config.toml
n_layer = 20
d_model = 192
n_head = 2
n_kv_head = 2
head_dim = 96
d_mlp = 768
vocab_size = 25076
activation = "gelu"
norm = "layernorm"
norm_place = "pre"
norm_eps = 1e-06
positions = "learned"
qk_norm = false
attn_scale = 0.102
bias = "none"
tie_embeddings = false
parallel_block = false
init = "normal"
init_std_qkv = 0.0361
init_std_o = 0.0361
init_std_up = 0.0361
init_std_down = 0.0361
optimizer = "cautious_adamw"
lr = 0.00137
lr_mult_o = 0.749
beta1 = 0.95
beta2 = 0.99
lr_head = 0.00576
grad_clip = 1.0
warmup_steps = 526
schedule = "wsd"
decay_fraction = 1.0
decay_shape = "linear"
final_lr_fraction = 0.0
batch_tokens = 32768
seq_len = 1024
doc_mask = false
train_tokens = 369300000
steps = 11271
dataset = "wikipedia_en"
Each number is 128 + 24 x the weight over its row's rms, rounded and kept within 0 to 255. Layers, rows and columns count from 0. The size above them is the row's rms in percent of the matrix's.

# layer 10 MLP up, 768x192, rms 0.0876, rows 749-767, columns 0-47
size [ 96 103 113 106 105 110  87  82 112  86  84 106 113 107 100 105 110  90  82]
[[181 140 137 130 167 144 125 177 111 136 147 129  83 157 125 152  99 136 150  99 130 110 146 126 147 105 141 129 177 129 108 165 121 147 111 123 118 114 107  94  96 126 115 180 100 102 149 124]
 [107 134  74 125 167 154 128 149 202 114 101 125 142 128 116  87 124 114  81 113  80 129 138 127 114 120 136 115 131 115  88 116  77 122 139 111 157 132 112 124 107 131 120 162 121 122 136  65]
 [219 137 140  91  94 115 118 159 137 134 147 114  97 115  75 177 128  85 130 162  87 135 122  70 111 136 133 126 159 132 110 113 119 142 139 127  99 157 119 186  90 141 132 112 145 112 110 134]
 [ 94 122 185  93 167 155 142 161 136 119 116 126  90 138 136 123 151 119 106 126 124 130 140 141 100 130 110 115 157 160 105 127 164 103 121 139 137  88 123 130  89 141 136 146 135  82 104 119]
 [123 133 128 127 145 141  90 142 134 145 126 166 129 148 114 113 127 163 124  88 149 115 129 157 117 120 109 141 124 119 127 144 136 168 173 117 105 169 160 123 122 129 102 127 167 108 153 125]
 [175 124 149 143  80 111 108 119 105 164 132 108  90 144 118 171 114 127 134 124 164 133 134 130 119 113 111 103 152 137 110 130 103  98 114 137 122 128 139 118 109 139 108 149 110  99 162 164]
 [ 97 107 136 119 107 143 152 155 137  93  99 134  89 137  94 147 101 142 109 104 110 159 143 118  78 131 107  89 148 131 139 134 143 105 101 154 137 130 140 121  91 174 121 140 120 137 149  96]
 [138 147 135 132 148 119 155  97 117 146 141  97 108 159 109  92 107 145 139 145 148 141 162 135 108 100 112 160 113 132 106 131  76 174 156 156 134 137 129 121 108 153 134 168  86 114 139 119]
 [ 76 130 165 124 117 125 111 146 109 104 139 154 128 135 149 106 131 110 121 162 118 127 100 138 142 124 109 155 147  89 146 120 107 158 134 102 145 136 128 136 133 139 150 110 162  82 113 114]
 [125 109 180 113  85 174 116 134 135 109 112 130 131 126 100 120 127 128 140 105  97 143 136 137 112 113 124 141 149 167  96 118 123 114 126 140 134 105 154 140 117 152 125 132 159 129 105 148]
 [105  99 119 135 105 143 152 186 139 160  95 167 126 122  92 110 173 130 111 130 158 102 151  99 140 119 111 145 155 111 133 146  75 157 130 113 111 176 167  75 147 128 122 162 118 115 149 118]
 [103 128 143 139 151 115 123 131  96 146 122 122 120 140 127 111 129 157 107 106 121 132 136 126 132 140 130 123 121 160 160  79 123 167 125 120  95 143 165 125 122 143  96 151 148 130 137 140]
 [132 123 116 121 117 132 100 116 113 126 169 120 113  93 108 164 141  99 145 140 102 132 147 139 102 157 137 153 153 137 120 114 141 111 143 134 120 142 138 155 145  99 100 115 136  84 122 139]
 [ 99 132 150 155 115  97  89 125 136 155 151 122 101 122 104 137 150 143  77 138 105 110 130 132 151 169 130 123 133 139 165  86 152 117 130 139 149 110 115 108 136 122 130 111 153 106 111 116]
 [ 94 123 123 105 162 172 122 101 158 131 152 160 105 130 103 157  90 122 113 106 139 115 123 143  93 115 123 123 178 126 166 130 166 129  98  76  84 142 155 120 128 149 123 157  92 137 108 103]
 [173 156 111 159 150 133  99 121 114  82 156 143 138 127 131 132 113 147 137 114 114 108 156 102 105 135 102 129 131  83 143 122  80 132 142 131 116 122 149 129  90 127  92 134 164 125 197 132]
 [156 112 150 140 180 108 110 160 142  80 112 105 125 115 129 118 104 121 152 120 140 135 130 111 122 121 124 131 121 131 107 121 115 158 182 141 154 118 135  99 124 128 117 128 144 125 158 112]
 [160 101 118 158 171 133 116 120  98  86 156 159 110 107 101 146 132 131  92 121 145 133  96 151 108 119 121 150 167 134 166 127 127 150 165 146 111 148 148 152  75 127 116 154 139 103 112 142]
 [137 132 184 134 108 132 140 119 125 120  87 167  81  65 127 144 138 153  96 142 103 133  99 154 143  94 131 116 150 117 129 138 117 122 152 118 163 117 108 122 129 202 110 125 105  92 160 183]]
# layer 10 MLP down (transposed), 768x192, rms 0.0862, rows 749-767, columns 0-47
size [ 96  93 113 105 104 110  90  83  96  97  95 108 112  97  92 101 114  91  83]
[[ 85 146 155  76 129 133 104  95 115  86 112 128 143 102 126 107 150 144 101 144 109 143 123 131 105 144 113 119 133 127 121 119 146 111 146 118 127 133 151 119 158 125 139 106 143 160 109 111]
 [122  96 118 143 128 128 103 119 111 155 146 127 106 102 125 165 119  97  80 121 142 112 141 137  99  72 135 152 208 125 174 120 147 126 132 111 138  99 114  94  82 118 107  94 124 118 149 154]
 [102 156 113  89 139 160 150 105 135 122 107 117 136  87 161 140 124 116 151 128 119 115 121  90 162 133 140 111  85 103 129 145 163 177 142 148 119 111 143 114 126 135 132 132 137 150 139 127]
 [153 170 131 106 115 129 147 143 135 173 106 121 105 124 190 170 109 153 163 151 125  97 108 158 112 163 106 100 121 106 133 128 132 108 108  95 174 100 141  97 158 133 165 110 119 124 121 121]
 [141 127 101  72 147 158 170 116 146 117 123 121 139 131  98 108 106 102 145 148 122 157 111 135 143 142 114 141 102 164 157 149 108 160 134 170 153 112 139 135 117 134  92 121 119 158 100 122]
 [127 146  97 147 124 124  90 120 133 133 139 118 134 137 175 119 132 115 133 127 102 120 169 105  93 122 121 170 159 100 150 124 147 162 129 122 126 112 114 149 120 150 183  85 169 105 123 103]
 [126 161 157 125 134 117  85 107 112 130 165  87 124 112 115 140 120 119 183 113 113 117 161 148 143 118 138 149  97 130 162 138 125 115 117  90 106 106  86 140 118 126 149 133 110 118 136 153]
 [138  88 115 122 124 126 115 134 177 134 109 121 149 138 128 141 131 127 134 141 171 114 103 120 121 124 110 101 119  85 148 123 192 101  76 147 125 133  94  94 175 116 143 120 149 152 106 173]
 [136 128 133  94 129 119 151 120 138 120 144 129 155 131 161 140 120 106 161 127 110 146  83 112 102 144 122 121 125 125 131 124  68 149 140 137 140 146 150 145 105  65 139 124 127 174 147 123]
 [ 85 153 120 146 129  85 111 142 140 150 165 148 134  90 131 103 133  88 108 113 129 113 149 119 149 108  77 126 117 157 132 119 137 180 127 160 121 135 112 118 160 101 115 128 125 119 162 123]
 [126 153 169 101 140 133 121  92 161 133 162 110 114 141  98 102 114 145 127 118  82 107 161 135 103 114  98 153 117 142 134 109 122 122 123 130 141 126  79 165 123 147 162 115 131 128 168 165]
 [159 105 123 110 104 120 114 115 143 104 140 165 131 159 136 179  92 108 137 146 123 118 137  91 109 125  87 140 114 125 101 165 141  92 151 140 109 113 150 138 104 178 164  86 163 129 168 130]
 [142 104 134  99 105 108 102 115 123 120 140 161 107 134 107 139 103 178 118 107 137 157 117 149 144 126 115 131 177 121 133 142 132 151 110 127 119 130 103  83  87 117 164 125 136 110 153 119]
 [143 107  98 104 170 162 110 129  83 134 104 154 147 107 127 144 123 121 181 143 152 138 117 106 120 136  99 141 119 142 120 140  87 130 113 145 110 142 182  95 157 157 134 141  89 104 147 144]
 [160 145 147 154 134  86 136 121 128 156 117  91 189 135 147 101 153 128 143 133  98 136 156  98 125 137  76 112 126 162 117 144  92 125 127 165 153 105 118 163 118 117 116 113 156 146 131 128]
 [114 137 133 118 115 145 162 148 125 114 122 140 143 147 114  87 141 114  97 129 142 103 147 133 124 167 153 136 157 126 166 139 117  91 101 135 141 157 115 124  92  93 144 133 137 128 127 150]
 [113 108 147 190 142 137 126 124 146 163 131 144 139 201  66 125 135 163 124 154 143 125  96 130 122 116 138  95 118 127 101 144 110 142 127 130 135 151 130  93 120 160 145 112 107 144 129 126]
 [142 131 135  93 106 140 137 118  93 118 120  85 125 127 164 125  99 160 167 137 141 161 144 132 119 129 132 109  86 100  89 140 113 112 102 114 147 110 115 128 145 113 166  93 127 161 147  96]
 [115 138 149 117 114 124 133 115 156 141 129 100 123 146 129 132 145 110 136 134 148 137 117 135 160 143 126 152  99 112 161 144 193  95  95 177 127 121  91 132 142 127 166 151 105 166 133 144]]